Weights of a small transformer language model: 16 layers, no biases in attention or MLP.
Each number is 500 + 50 x the weight over its row's rms, rounded and kept within 0 to 999. Layers, rows and columns count from 0. Numbers have three digits each. The size before them is the row's rms in percent of the matrix's.

# o: layer 2 attention output (transposed), 128x128, rms 0.0998, rows 42-63,106-127, columns 64-127
# v: layer 2 attention value, 64x128, rms 0.103, rows 43-63, columns 64-127
# up: layer 2 MLP up, 384x128, rms 0.096, rows 0-67, columns 64-127
# down: layer 2 MLP down (transposed), 384x128, rms 0.0571, rows 0-66, columns 64-127
o42 094:468467491604455435573538526510539482489485483526528478449502557512451536349549506447602567498554524471458494488508457506522416540495439456447460481550538462467482554600460469583500525427428497
o106 113:526480484562545531548494516518503432502528470553478457629598505499578515640517553477470431481401466556545511462503524532497469481532484534460606477467511500479527508488511506443488477538464465
v43 096:522535521464460481431585411491510587547568541413413531655390481533526516532499506453475501487502562506504469403507500487498490417508581528575496522384373505545508584474451553478475440517539396
o43 100:516518534474537438458551494477490595468410575470486484479569523491471462440514532542509508531513538511494475576504465515540483502564466492561423615487510542503513426380426400462496476482396458
o107 090:516514480462413529581504504479582479526630451518544517439575473428487547550484498494529565539530447495503464500506548460550523511578515440438576427464534378478559558651497498509486509478571508
v44 087:525525467551486522385512513542514481571579481465504519626563508453463432558509538463513450454575457547585605460488444448491477529572576522543499489525524475486563581599504445496571572382438520
o44 089:466518478483427492543387481506468505512574595539524506452498609473496521599522481395434448495470504517535496589484560460386528462497468405527473415461597577583443484467538571365533531519510490
o108 094:571503502491588549524562531487518532503529466453458454513427554610459459467477520517534570494546438470559472448561498565547469527559496508510466591569407414336504504574473457595474398472511519
v45 104:549404548541506535395436526510482546562498441487464436461455420566555573486489515472522528480494492530497442500491425541553619435556501539525435407497540560476551436461513525586488494577413466
o45 102:462536440478491539564503540530487428594496555526558533494498523494544502444463502487536518531459545533468515529555428572431501498491422537511530548522477507509508608436513542545528408609519486
o109 097:515518540452448503511493512515469525453462557593456548521479483485473494503505545464460533423482476482470543545460521540567521477352589494488555500424496582503476455569547506521555554408545477
v46 104:451496519503390453479499480552512542561455474586604603440497496468508538432450476473525468501560526457489486529476500491388483531495528460511434424444505474502543435406468442486523459453505482
o46 104:468507462433425446452443535490505497534493457428585475489570526509518418552386388491482545488528489548494552471511342614470416520465541453535535529535488478505528450492513575533475474590474446
o110 100:532411533587509576529487490563539492438489539470469496434466472539466494489554520473475459532548574519439433499439631424569538415560445530474463466501465492533372573528529450515491540479529507
v47 099:538464557473445515479469466464478552456528492454488481461374512508474471458500470581571467484531471449448530475431464497413420544472484505425463455447503517431443596469399419561517544504539444
o47 087:553550485481562493466444502483538505547535465397528550519521482485564395498477492554549584507522476518547538501529512429580451604580507490509524498532517509498583456523532521518498473576473470
o111 100:449486492443533528526519465506517460537504411544529455431539447562561515484562524438560492500531528422479475481472560533459641436474485492437536484466487425488546421557537539490481547442482489
v48 115:594459502421481538521521487476556539406557512436431372528488640506468552503498545498544554486434555515417458523577536524423437572478521499632497435522432441471542460541477461516464494553512530
o48 105:534424513590490552494480470491531460532519506566474554628501572463545434419475535544531570542466589508385461509493563488457520608492491571544464469517515504563483441470541497393485452517476531
o112 118:558620453444475493539553542440476490531423491408515460436505528426459479598454486511473470488504480479530506512429373560564539418556517519448552506481501454543501567499464546532518528429455491
v49 100:477503596514482506430505642459486470509537514560525498519481465580524530458438495590585492571511492492509412494483543541498606542555548436445568446561508501532495460473465503488513477475502547
o49 104:421448490566489523606453513490418526592482537460482529479426398437481474461490437498450468529522556508536498450506466604491551523583483571465495523494421496517483527496425533510569426524451508
o113 101:461543595563541479496518456512567564458476547508445491550521545568452511540563527503550490470440454474488531570465519514469457482435488481506420485491560557589502495517584464512428506547620569
v50 107:506567604524551563581525475439486474585479571453509461491521469472574465498552369549421506397493519567408599541517448482487454440470470515476432437429483475439524496465483512578532516555533485
o50 107:564505493428543425559492495479515495544478515572556512447436516447462518546583499560605517475574507493470501554552376503513436481528479507595507509476576515516534454437475486434453460536491436
o114 102:519494561525477549389505441545498528522503482451451531454502448573466433494461538494438529493442522508516523488465589551476580465490532480466519563523418451497458571605475627538571472498475495
v51 099:497504432470341540559511526481495462523527615555549414498536425470471487538594465450497502514451570569461518599456537542504407525502514481481566440502455494464561488446531379487470538507500459
o51 105:539520462657589520541559474546480460548528488382494397559525488497511455530476419540548485394498413432462495608489455467466425461506515463435534502500488506482551369518476524472477484501515510
o115 101:505497513422394517500512498462490529449417433604510580411460543513499510468497578529428547609455534543542533446566613527469499597523504547564493491493455502457478576499552488551523534519440488
v52 105:444424461454533479506508562541551510503415411518534475447498441588452461613480509606480466587473526426528406381471443433528512482499515523538476511534580469443448465494429498504467571541490525
o52 098:501468485515534522494474595538521510439610486504556492492509534531512623453481500488474534522479451482509478462463562456402503587528480536441400519532479472550569543591357455551434464484507450
o116 104:552539511442482458523583444513559514493460463490495503525569522529535464434491482522610521447538470552489457485561497474517508470468511519485525515419586585466428403367546588470596474502460484
v53 107:556428544449438386523506522418429373487521557491459484353384481567517475546497499526486387440503523506501533555516461506538489462437487510475528507502511462536509499556515456477468464520545394
o53 105:533487531446462476497588455527479450532489557497497593524459559472503579587447550429604487462523398518512566512582551432486509513585531528479499551425519463335492507458463509531489552524555541
o117 113:538599540579536469529527501472523501400470374464483483444554500465476450483554479561425522539469573407549492511417475516416544561457425492500526408612497489560488446528432553476562525470427462
v54 103:427560494481458497457422505560544471432504533540491472540523510545529508422504532611562566534480549405536518552492454542499478379436536577444474541464485495444567619472501523503507433562520442
o54 108:562578494536396487567490457532529543435511530508477406560492470431485532508516477492490532473478526598551542519562503573479495508505524578463501554653538490506518603500513473477458516443450525
o118 104:572507523501543520417541586493511553555506520528483513416533489549472499500535527457489501568534454436492529494536504487528521466557477426536473497375531499464373414453452437574572530444515519
v55 105:500533516550498481466589562470452548565525539506581492464400485501552495495538544528521546552470534403502493483505548444465506533451476633635473424492533398531500499558494445565466441527375431
o55 106:501454519542479524445517508459462497464531521597517487456535536527518452534421554460559585469470459508490465536557541568530509584451464499520546489496571520526552621355480339468442441487432439
o119 102:526540502498453475568476532581581521530429485393458451545478433429516570475589461460490456578453475576476491498434483447474473451519472524381483518485468446412518428575472644526574544476570501
v56 104:463479510440467552532512493502380491521494521478489502473501508557453650536457482526440507568501570518527512595540477460477419579485549525528510444548565544506556507514552501565465514534527602
o56 103:557391586478499627540496595539461457639464447466570530529481586484529470443459496433534544540554544524504440469527469402513464495436476483386505492466438496550534479397486514487549603514517513
o120 098:503519450491507496431531471491538538410531523570447461519523449489513491460472520564536437451457474507420497538565580521532534445503503578473562513517494448580532558565545476472533455449511463
v57 099:467536548486495622567471526556442464505540576475493447523478454502462509513437504520543528383546511475453457536500525504477427438406533559503452517566551556395523487528498437473514433468496480
o57 102:477602556524505485542503618527466477491533530532509417549529477415453533517480573481538556581455538500449440503527513502514541580476505440490423514485517516370497456488514506443406424555418581
o121 097:479388435411460535416515360488498443463544434448461528513498491517514564472555498509428471438448459569507450427475508493544530486536520476552557500498507506596490559393492450533513550447573486
v58 102:591448511534467578402507471446563489459476541566551394548486596480510513465510517592507494468495430605563494483460552536509484513573505504523479445531560522539482510512455487603487546570446469
o58 101:484473398422493486535540526546513435450483494651643475456567559484500494453452534448520471457516490467483457430542418504496546459445542454483559488458513504436483480530552518514516482472565430
o122 093:598616607479471502508440460430446473481508448443492586501495431502507510574609447499488563488509561511479550539432528504462500500469476564512450433554510457535477596448494468484487533459559508
v59 099:510467544441549491509457464540424527450617530509449460424486530465464427443496409453449465471558460510574487569510526528503485540594468417384543529572457498485460545487492558557480539463534554
o59 097:528534496491495567537457417492485447464464469464462518577499441537474449444561458517443481465464493515604519484505561552530485576510458504429483617599421447475460539535619473607517543436519495
o123 101:395445511587565483444493497487494544541505506581458417523484459513543471559464588489606526509486435486465495450507433547418560545461535506583476394389507482559541530528482567414454423534436489
v60 107:421551464529469524514568599520563494434447484484549514568488506572431527492474483529408493405432471512530479456498465574569488480439504440510538489471447572517550451414452554464470480424451454
o60 102:563555395448437474421486508512526551432546451543467521484523464444489478536516488565494538531430503416513475556560432605547515417575446464532447567553433521477576493551444427483464441404435441
o124 099:538471515488551489500512494537483518557464483456502556513447545504498595441505496579453496468545562490514599539467559480437431487483573532597515401510483532554545537444546515535538598524517520
v61 094:436533538560567506467557430453600598518447473487400533577541472483514514524458459515503488511515529501508446474485560453504542486409444613591551499566459519534491548558488463464511540505521528
o61 094:493592440501535464564449485511461577420527408551452539519483556403543559506525518506515512537586449581570569490501500562522486491526482568599494453414500525476520394515571511489543448500531490
o125 092:501562510509434431551525450522462548540596613503531514413544438549492536468512482592490494470492471490394450496554445437475521496507578388497525566496534552525448533427423488506470507506473452
v62 100:451549537541503478419483497473449494622590472539366480527412529597490495550444514445522542445503458545481432414583521551442427519499420390516436494477570448471508505541550543549398499506495510
o62 095:528475459540537477532448572530498501528488604511577637589478508556485421513570466451517473527563526501533492524583447483473539529585388580524467560389494623497565511510484363510512497524435440
o126 102:400491438414477463553513446483397513498543497552466317456476508470535519434459474468503504536481496464487431454411517567510529435554533525507474471551435460567459491514549579436515438510558448
v63 103:517419452481556542470529546482528568513516575536490487494564511504513437608457457464526506587529518604491527466430431499409542529649482577486581506439511507616477422530504484504574506531502500
o63 098:433523479480493547536560457422482515506450511474528419484463486523542509475475460408572422480492446541503554470527509500554575498449536423522538361423531573643523464502456431513437499528525485
o127 095:468532461533564367509535470554433440457603471492607493507566483547500457504441551553531597493554449532522442495412494475430490590414584558492455557472548399444467554522487539499499529534447495
up0 093:510473499534506463513585523495499504534472488454523452556510458563513517489478446477580432573398502479480487493543525508470490543496491369493451437515383479539495466517550452410511533509437478
down0 092:558496438454480514565510557513499492534456509583592562545475526519454503504585457538521457510464352481512541460492520379514504493569464520587505474542418504484533434519555455490454488496492434
up1 093:536558485493517523551545411607561474517520488539482522561454533490485540549489466545483555561492500514491526493386433467495512494517453534530561571482464486533600497502555556512469415471590472
down1 094:491429495526484500552540445568544599551498501444527510493552477545471502456542452470477534532554548445518485562539513504523447521441590476398513530513513430429593481470485577450474404376516558
up2 093:501507476600498580499502479471485480485540494491494599550493511596554450429491616473548567562514487456530564443507489517524438500492536408507543520532466459537473455536473505513565457429511482
down2 093:522523547483519494555606544423488437417499472556554479452646520549507495393522595427495495512471508511514581473543448471538526575494549478505532529543529486466490421486481479464475461415525487
up3 103:518470475506523521568505487524420480569496436550474485538465467498507473466488485549575501522597565473518580534488497459487450460476537493523513505432455585540509439500566523521555440446531492
down3 098:452560518442465407534620471563509523397455508434471479465482542486599489476491412374390479500581438510445525512456462422477501574564448507470496494412420480477451575471494515484452523542530533
up4 111:508468594522564472426520481441549575549437519454502460575502503498387542465470478552536490530420507511527531569603532496542490443573523397614454529534438477631377454522480422471511527468486552
down4 106:495550609455494502527527509557501476527525574539484469492512619585415482536455455463455457597484526518496552460487573477526434527491485467589503542548499515428459561501547531460524488594495473
up5 111:480341538513516500449506476539438481507503558568486428446502470495440509547543499523623417532536518550511502599417520450495385453476470441554532467504507498527445490497488462524498490453528461
down5 101:574425591521453547539543518479476387513533482533521408435584601458469548468489536480401490466508476453441479453484529515490503499494497461523468451379430543503466552574547561522602488542494471
up6 104:510462530438481514509486478472437527399547584436598484504547463546522563487452450508519646563510499512613506467509429516467485535579519529474481487509467526495486635545414512480449494519550516
down6 102:512562518450411529470450570510487392574524453531451443469512449492431486653497487539561499520481595564489453480472495642421433530485465464494495511591524572492530327478525411523471509491467513
up7 094:499448456457417496467466546507419524510471508498521536589490441425541537475510416475513618555535551496471523472544551569476519444453420511485494466433469558522468520491521557450478473469532453
down7 088:540516403381509487558542516468547526482535491514541423525499418550544536413493515566537432571554448420454480502454552561473473423608488455477401545567652495436519507563409445519498523495490523
up8 088:443446494554495494495507545489479465473546548516513464494411514546496544519484465393529438515474451480603629490492570480462497523485503560419531467601464449474550475451503535517457487511492504
down8 106:493497324445485454477496496514536436479637480563533452518452577508436505398452558593530430500519539508469454547402580499507487483476538456429562535559552547495584503559429497471566530521475514
up9 096:556471450489502474615472539616560466570511460515529459508543538450541572416539548533503432587504457571473595404520556508458510471505582445468590583434559505504518543471507553608499497506474534
down9 102:458401490416461422570461455486610523497486534462560387495557519502568535388533462469503478521526573439445499464479437529491529505611519512471449405503435509507468539493410559505495464568512462
up10 098:539470484488466528485515504576477514582528493489527507483474565519458429532468474532526491559542513470550450515462560341558457508424567504446487535512504551453590537508500467538464588476629578
down10 099:457420587473508510496458518503552558494392482503466510501511495514454511486489558459528628513422467512453562458543547586477489447567565462484419475463577457415474478484523476596491468481443572
up11 097:398455563492455518446471462445477527593544467499496521502407545475472518539415474453529482471424575508420534425430577499570537517649504560527405508477546534434468516479449515406434484527465504
down11 096:389508525527442564602497401499475502554546590451477442589556527507415477612476533522533481393490555531428559413561481484496493440602463472490499579490509505508504482531437472504553527457515562
up12 079:500507499489585549551455603490478430550472501477422505513493582571502566505496493534452488456466486569505454477500450536504505507540487483504477489542375565589500579552535477522580488591546472
down12 080:495530458561481471508390466449460514501399505549452600445485471509467477453500474498517512508496500543457542581492521481412504417560564569510481500486485535552524545420583526448509504564491491
up13 113:515579493478574407470541530510493461520470515411594482434478468468481552537557495429448478521537512457532587421581515587466498471465551480556445543492528471517433494526434580492545543484510487
down13 120:471444501449445411475509562461512477519524553437505568511525432518502451551419389449530501453453522445531524521527489521522545464496446513410534529560485601551457545452519604512456585398444500
up14 115:525533464540487567472475509483480481538534490601470388560485527429472475482494524499487471473482439457548426533537519543475564508475407455491519574417499518513573524562528478491532447476542379
down14 119:467549537569443490558464473519575462498544501483534650527458531391484382476585522418463552512527478448521524586490461524504503472438442513523555397503523440445391528531458512464553509449422481
up15 094:513551475536547481446556561406493491507431460539425428514467409452532533428573495518583442503548487502463652558496465535583547472457444534452414501526456480535421558526408513511449454440440548
down15 105:486496563463490518499501516464414539484532456635495488501407479466545524437559520509595399451545486471469556597506437456539465469466536479442530577471469465505412532399520471500458401523539478
up16 100:497517446501430546430447571458471494491551532521500468503585489527446512496495601509481589475504413566389451494520355463495483504451550539491573578468467554491474528492437425573452553549451554
down16 089:438469412615519485536490483527538494617483482563462549582481528685604467468510596534538467536458551446506504523567569468476545540586491597520493483473472528470509578537536438527578494495509546
up17 105:463577554513590582540525514480542462501459498542527493529543516500546453470575531555487532531450450472482469528470550584449410450451441438383490537442468535479468543464546527528488548606551584
down17 117:530628463466469408500481510538512501568443483436504501555498515513473536495646522450547467489573489521454543506481565446406502484539522562424555563487527440472534488551503492505494425522415581
up18 105:452490576459608531469449539404502467581394580486589538537559519455387481456449456495455438487442451512476420513571494484482439506457483550498474409515470569490466581441510348528381471437561502
down18 108:507523487550459602473483458437558530499564475458555419527490578489466487452559463469434503479469497532477521462517497509438483474559513568570447441558452560593470387437408569577468578563447487
up19 099:482512484490495500603443538545484559563496473518403539506399521511482585589506523479477522416472450524535407504456611460485485490601526546547459449460516385500456536385534438503517534486554495
down19 099:508509593392426498560568566526509511598505442473535572545457557468486416547466535404515453418458563512472404478415493460496514473502570560528583447559495401457487476474547471474391560528471525
up20 059:497509523562493560493540463536469527491477566579518484525442457552557487634502511490465421441418531539586495498491533516595485504474488481428490449475543443419437528478474459551583508596486488
down20 057:518533553482533525526458423451470589568460494497468481519433430460510433397512528514495574526434554568463609451453536595500501547455487447513560546561472490550516459514526449526472491507517439
up21 106:551509408545540527564551433419562531515512554415563503473485500548521479474507564498449552493567426519486583489507505492494536549425487420461488503476373507454464454526511509509409476421575511
down21 093:605596457465397475479563466464478476550554523478455486522495527506523471428499542638411526457516430518545482530506546503552530600521535433607537487496473535555460529509457504423507533506473508
up22 105:439564487455524429519529511493446538452480439567542535536583520490575447549479461498471462567540580415375511451524584543554548555484554526522502516502449537471539498455540612450547395537568501
down22 107:494562476478455531454517484441404444451536452598520551570539501535499586564433483475514503486520461632430461521579597574505533575546497547466483513518528496467514503516490543506555433591552561
up23 090:581420575521527526481570480434481559515466445437447438440509423528551541573481495532499509492560528510394486553528581439508419461443578465546484509486543486447412434476475400467387547483491590
down23 092:547465481471622488418560432532555582579452522501484445526554399569506458484576518517452569519521506415522476457459473433414489500554484558470451502517515496482511565576416551498441493509580485
up24 107:563421503447471508460480513492491504521389509519490460489651509486456581443516549532461590567558435472500451466485487570409394559459534525521521559554569504432569447504585527520512493550497488
down24 125:500496454505436539448528573548403424427499541552497542473565516438548402503454381449497508457543520477484555533383471537548542439547481414481473583501583524506496592453486499527500545474463480
up25 088:463528524525468557598457476488427419547485459595476445459524414426516468512433489384450454411606555527474496486456555549544544476581483500447483489537543417559478541518468499511605482497391487
down25 079:453536457580513493617580528498498558532509536427514488629466507489581468514444498461495560523561461557499543546527538485522550516540493407495450462404492511430441506449565562484479546524438426
up26 118:369476430427524481472483547558503456498441513486524480514453547560489504476433471445505454520559481529512525549442519570503465525505550559557462507502437451562392582602465421455549509523456564
down26 117:496585538459407488518513497538499469497498447513511520575435511567524486467557497494438541433486408533469557505491559552442558482464593521481553438445530568585571566520542461501566573401424589
up27 079:443479498540422428554555491492620555568533542448522455438481470392518464563466509476499473539363473504500566566390490490535535493531510473486512531556544582533514561485528418499528486427488534
down27 070:491538523562506536571507494573441402399438572495576570497469569495478470539548477498417440441512519434565488521572459495464543477602542482562484435452549484565546435547449568503426553556536514
up28 081:505525455554462542550518587455526446545504481442456442511533434523455544514504509520439452434487591517484540585457559498493531499473599609439416457526545450498587546488447548488545499509533555
down28 081:522537463478544575551460499515566511565453508557512466481433451603442619514564559502551469508426499561520474454532445473536494528500419514420441418558552437467594441588489558509496491546507522
up29 128:494518425442484539450495624533450468596414544512475449483461510439577486474425484520471451451533507556488503501480468576464512560543535552450394528520494465510558462491518396557485398493453506
down29 123:630506496518547512506513513467421567482469547530486448559556561469444464552550479460572515574502468510600470594523554458531515561504528412466528504503560553507603431501468510581398482476542561
up30 123:424521493526573441555527587446568535539551447485494542510447564484568383508453470443463412567610481490465560513447437487589513566469530549485385532540485505484532545509557487556557553516528529
down30 113:406603535549407434405472510487491497607559487496588487517409556551516383561508619510463545406474467418505521442504488418516477526480468463509499424474480535479458517515461537474503415461498545
up31 106:446465465439460520464471551529458383495471450454457456567618446530517473512416502475518492500488545572513525438458443463543578529457525494533425518475472416484459578507561402451474451495450513
down31 106:494525489501439541481481476444514529402479497508524544415474499482468543585504592485560524456488484483525514429480450386528535517494435445499560534585473528544610389476445480507532502534532435
up32 100:399449467454435556523546473650512464537440518425517442459486534592542473422585525488373568456508530514504583639524548575405517459524472478530557533585547477551479505421480543602494497452473477
down32 138:443349527471487526394469575539485425446528528552488568572533516476513484443546420552514459469409471534439521561592485421601461421541531511484492489481511502428587480447544567451454520510476534
up33 110:512532570403469515489510494496498561463463346493535549493521523514505540429503572459526426494384500494497607500498467505492480546433539485513546469459515550601489536418423494480501476548500511
down33 104:478556506525422487534551511485538426446478614520490539452433526559486443523523481504571461424454545513458387508496505400378538475511486535499544502465554422490560523520456544547503518538559459
up34 092:459503534409478451512513510497472477537574593465513446462475435443475511422487588494487479431490515438430547463526502556506576415476502573454516591521435485540581450449527550541542474533477463
down34 092:589483544515458473446446529479423444535540517417563562538386540485429458473433452589503430505480469530468422475494446518422509432492529608556506587554404412488473479459572558515487542498474511
up35 093:519506465515471462467561626552560552533522546462517483548495527497434487459451534509465418572496477541539461480551576484568546506537492569603497511521525465548477375436524409583657444413498503
down35 093:511502558577506475466454586523469556500551389514537523544447501493465405539500439449472579484430527530454593552460499505442521457505556591493531449520472531418549447526547553472437624520461413
up36 105:548471518447491526479438482544525532530450513466465513566496344572517494502478457505621544543510492482567484464522413490510614495472508473509525658390484430560396607462518517471488407513474499
down36 108:437454473483448433509505497505550490506540465512516504581487438529463472647572477552580483604440578449455577515469428484452515532466444528428466512578410509477429519475494554472500399434521535
up37 122:494541543554548529456540544459441458502555545536538486533492446431578579516524547448467439489516501481558536399474551469493407474503565557459478491508522538535468504482457458505517538522479448
down37 117:484505541510434496425480478527467542465529483568562500511527491438486594508516607445525479544543454445558498439442572540503558448418471506404594500500500483532543452567553509456419495463447492
up38 100:486492534620564515398482383490498564581519448407464517493506526489533521479523564468562407540427558517499530507524521491427533615467525614549472512561560521509432418444472546462493529509526528
down38 101:559548597641518485515460472447454550468583510457509456472548481538455455501517543540523532556453426629420438473498506497539467452474461422464422568504425511525511525462490466516500463548475583
up39 122:558412524488439513450527485486504499565396522411531439555442449439467491527464503447483512566428479440493518478512547525616592464508558527460441544530460519499538537546517508478480586563577558
down39 112:472468606541390464474543539577538491565542489488502515530499567457468434515492561443485524427514489513499488505510502466490468543496411478505481440506470528568511420511481482523562565525503383
up40 062:539541479523608509565583497402529581463489478525491485470525479553516430402489515553465533460531541501538520571541473484507447411431499546446460601521571463515513442557492467502495499430545533
down40 056:426474565516502495466508447484481478545498530454542480506578530531533452580507498516530506548514505457462547406495600425544436446550554452522461454458432585441452475525573580588463517596587512
up41 064:475504488484403478429462487456445486564434509541445518567514383482454430507516617469526528554514396591461503582483469568468419492447456552463531533403520446422540494450442528500604570445412459
down41 068:506438434514552401492436523421553466476458545482480505538490481594477445434504625521456444552632476547490472550461466526435513509559546499584441559505503467517484471536302525541570504437553488
up42 099:444534517514469487475472568483552549584457462497438493540517564560503420481503491513492430488510534566427548557504567501564460463482502588483543427530569569526488461472426453579431533497497502
down42 103:494552510454446527541493542509466352490448470469498392465408501462478462449589484487513503504456463545499488470558421526475477561480533564571604587554535578459543510519497447551463424514549433
up43 118:565512465550442512451448471514385513490500452461562370569467476576448497442455495426573501494505600571506465598514522485576536496449430491544480513446471586548549526503509435416422517436529522
down43 109:517526497452603507481493531532542521513502439490416606456538560475530498482511545436453509539476485486507498500520482485501494539505479400504497545455493464471510465475436498533535499544460421
up44 045:481429562518533535571536530536487571491578481487451527519565556404453479517484460502460482501398371471450428501478508574497467523508516548564412439543442440514369509436552509560479510509538501
down44 040:536476546455442552600543469534486579456568499489533496515597632464513507510541587491492471430419413534421490523444549507508439490551543520519584431544468538475438493517540531516412372514472471
up45 126:499567511575459467564402492581530419509506478494535454505516477503517448523527464522478495523587510453511504442503525520449494558552497553520550535505439649541480517465503531574564448455540536
down45 118:415447451606556525524556470531533416607481465528530597529468569479495401472427485513486558446464497428528519562550502432553546516414620542515522514535434589529507512481472513559530527577505522
up46 071:461489513536482500488466529479454584486564487490525429661576465543398561484478551437490420535481484468468480546498595514470569453469431487531474428481508457513593543515520524450471530495507536
down46 065:417565424583515490470480488412432534499479479485525523511473423542556472507531473471454570502584506502405497591582452527481416485475432456524455531520475444524464502443457527561471502551480471
up47 114:448537475514517617474459509431533541467533533525532472478360447509572468459513483457472489532557515421591454418482537543502448499485522522443384504562474534436513557524482493493480573485488587
down47 110:399464416575543477422549474521431483454484497534457530653470546481488531531472505553540491491483484503459534528510551472563436517507437432555544420488502543370586558506484489457505489608518487
up48 111:494495478446458527587476449446503464559542536538430511498524415497492521500532531525478505506569440527469451482478453516595568528439549361470557461545540452483524544499446487582547522493397455
down48 108:533486424441450415612556452467484451453493460521542561445421480504489458470542494422494433466548637443448496463467588418502491540477493564499525411578533529457441467470436436438471463551440495
up49 064:532463500469454518495565600534515585572486500490424525502465559449527500503579530439529397597493474428488487451504479568540605516613510471464448557466539531609526484497555539519463487404503558
down49 071:531534524542463447538547564582425504508530471493483651516526483418435472498556488502574509457393454433520478513418377492445525563434494532484521571483450455456523545519563526552422498486439483
up50 114:593568449499518477495521513525533511508466563628508487450540454435482534486421465577469516426464482468515530557512536524482469512509442562568539554408529394523523642485606444477574481571436560
down50 110:526388462496449474516428506488475519550499565448501698425497486416463429510549488390521522549575487506453572408419477415543480547423491515530521519550468504476494545477471548516533495465469362
up51 088:445513525491572519522447419533476555482516439572500509541492488457579585580451499578510540523532455473541450565494473554595558537527481483574622493588507531498442574522596502552501578542475527
down51 085:402515489593478536481467495566584493497480498493466642530509583474488480430450483513535498464500575484489500579459554365402460579478595535482557502556520463485519420570451478575515524497478489
up52 107:529490449517471563467532520578595490435477546468518465475510466419553492454602441499434425557520472466434588491523530534474467478473509519453530508525444421456563477573510452498460457406535537
down52 105:393463497516544474514410565493502413488465563553494439474524532420520476419546517510566563551469583517402447432440445482463536418443461492472419518479438422454432422529561473490529440525503454
up53 055:466506558499394598522631515426527483542535514514450509534403468446518483472578487514513534464532539559635486550472462448576478574501659544499487489522564499531557486505420492516483615523530577
down53 054:471499475551520493512422565516524454487473442459463478607521606500431521470560405467421516450579515440489495429508494524508489546454501514555562500428451519504523428450495505470446422461498408
up54 104:508565430480448549502560529512630476486544581403460490475547526499465486592453557554559553450528533591543510573517495512548472486541547482501443561512469566479437625446486558502467442554558471
down54 110:585522463413501564571555531530496434568453575505560478472521501520517365580581587431460436498571459493571463570526519534529540437424435436406526526412514488560515502381458510429536512491476439
up55 105:568564459532453492496431523508590606516497507523465514527511604577542413453545467547456493549505389476642565490435585445521535579484484535479482428478504563433524538532503512492574530506515513
down55 104:554450447481509469435492521528571472472465449527515495439454461558452549461512527413408494443559551551462526448523468470466424489532470483453505614578500468563588477421458533448457457549485587
up56 105:506562448531449499498493531526567485484552450481387509425582512530556519472560508506549505548486608411630420442456598539419460491499536523443545486476496566431482491543391463568390512485504435
down56 097:545474454585462472526473514410456546438554486491521502556510537489443434565559351396402449450524479491542558573535620477446415495553430465553494477396544418584553541534477506526431538428479526
up57 090:494473439496511452544453415465512557543501506499430421405540461524496521421468436510475482423502518510526504499476482563531510447490514547548559517557498544579499440494507526426426519634474529
down57 088:518568534516486466390514475508456425529455551500542517547539490528507491649536507491506446448558503517438475485526525437525533432537399527470475414442468538494464455503526446518541484508536493
up58 124:548555513443513532421560524471515529535512505465489487455472568430480530532426538520531493477529452529530583456537481577506491406509434528521523575508490503527379468511520522526464609425571444
down58 123:469472439543466507471522431542475405514521515451425650505536592421519417615534575467522456459487558477468472456476467519514498437505452441435482549485378479548455384466471588489567492463518458
up59 111:439391405588446548446512435526505556567521459479488512513537528389517540518453490509528540453495508410584528534468530516521507425483507520618608500469557445429613514566506505540455471539457537
down59 106:542431485511519580500533473473520471527440455559566454458526489474467561527471471507598384433565557569447441522467432420462547500504523493500446486521460495461487535374544539444481532480407584
up60 060:604517430509398512550525452522509526490532525585510520516470531546454592487586608482507559525529552444535530518512487449462443497470538545513518575430517558512539550447524619579500550460548468
down60 057:389441500491544573475460457528518503532471535523533507511407557575509519468396464462526503492445563478478502448433364493464525460440555550469423518351510532479495551504562415547442554531493493
up61 036:437535465449480549531591456562502445500499450444471450537458561538516561564417546487525540534473557495416479470505460554489466467446500514519622422521613547511448510422481459529515513389513436
down61 036:456481434572562484486474529531497504472457492427533509431504613557555443583489487493444476502427514447436435582500458461392603497459453491490416469492565564505540526475517553442600464482529564
up62 081:434432500465491573450437440487469544510358405523468458595517453495484592520483507524429537484507463529494564548544458541415535479530567495552547518492493477485500565523529572499557486486406481
down62 086:516520558584448445498539553538503557425483513546493517605543573602514450595437487489467496372463526507447583457497422433477491564499412546473552423556546500505549492550506523493472564514433507
up63 101:494512530558505490488479482623480598475532578445456531438456441485443488599473550568469497562523407452569628474534513451462442455503501486512395547468419542521407471464614457587490460534475504
down63 101:489539489452480561612432464443556437537485492523495533469475495460475432564416516545480566601494474394526577508497571508476475551508578430562473498471479559469551498522502495546566438560477464
up64 109:488447505500494449515587536514579571512506544477552483491514513568466537477502458453427415330582495506571528534423461499522510504492473486534539584562573534440521548403499548545480489437487539
down64 112:548474533457454549478487439543515551433535493535569461488371473542555455518560496529532513596483478445461573463432457497527457546557418544629512506461458516565558433483377525488463536482507491
up65 095:583518423605507515443448516489453643564522490561568503501625457485424547526500516472538516556498476505468533499490510461518419451473518497429594501469524617353560417525478474497520538486555508
down65 103:428476442516497555482467429566565494459478474406423464415412469522507459494608471479452466520448425458492534506543489508381565597631523525525455442497552438559473514527419482482555437512483492
up66 106:507531477562533442467518609504492534527566503504565467522462497526539537475454610433515558493552424524506517639499427490516502547438520422514409495470508442506479462469557452520507411496523472
down66 101:490533533576562484477498560461487492443519515540520551491427387508461503470515498434602421572492479460483518615445430493517496405450546511489568460427517472454531458450593495503438536530522587
up67 095:547535468541527465474440521511489560599547522469500424453472487453365487518524553511496440527479485460510527498633493450597397477463522451479539501636495465511487498518503484575536502486518541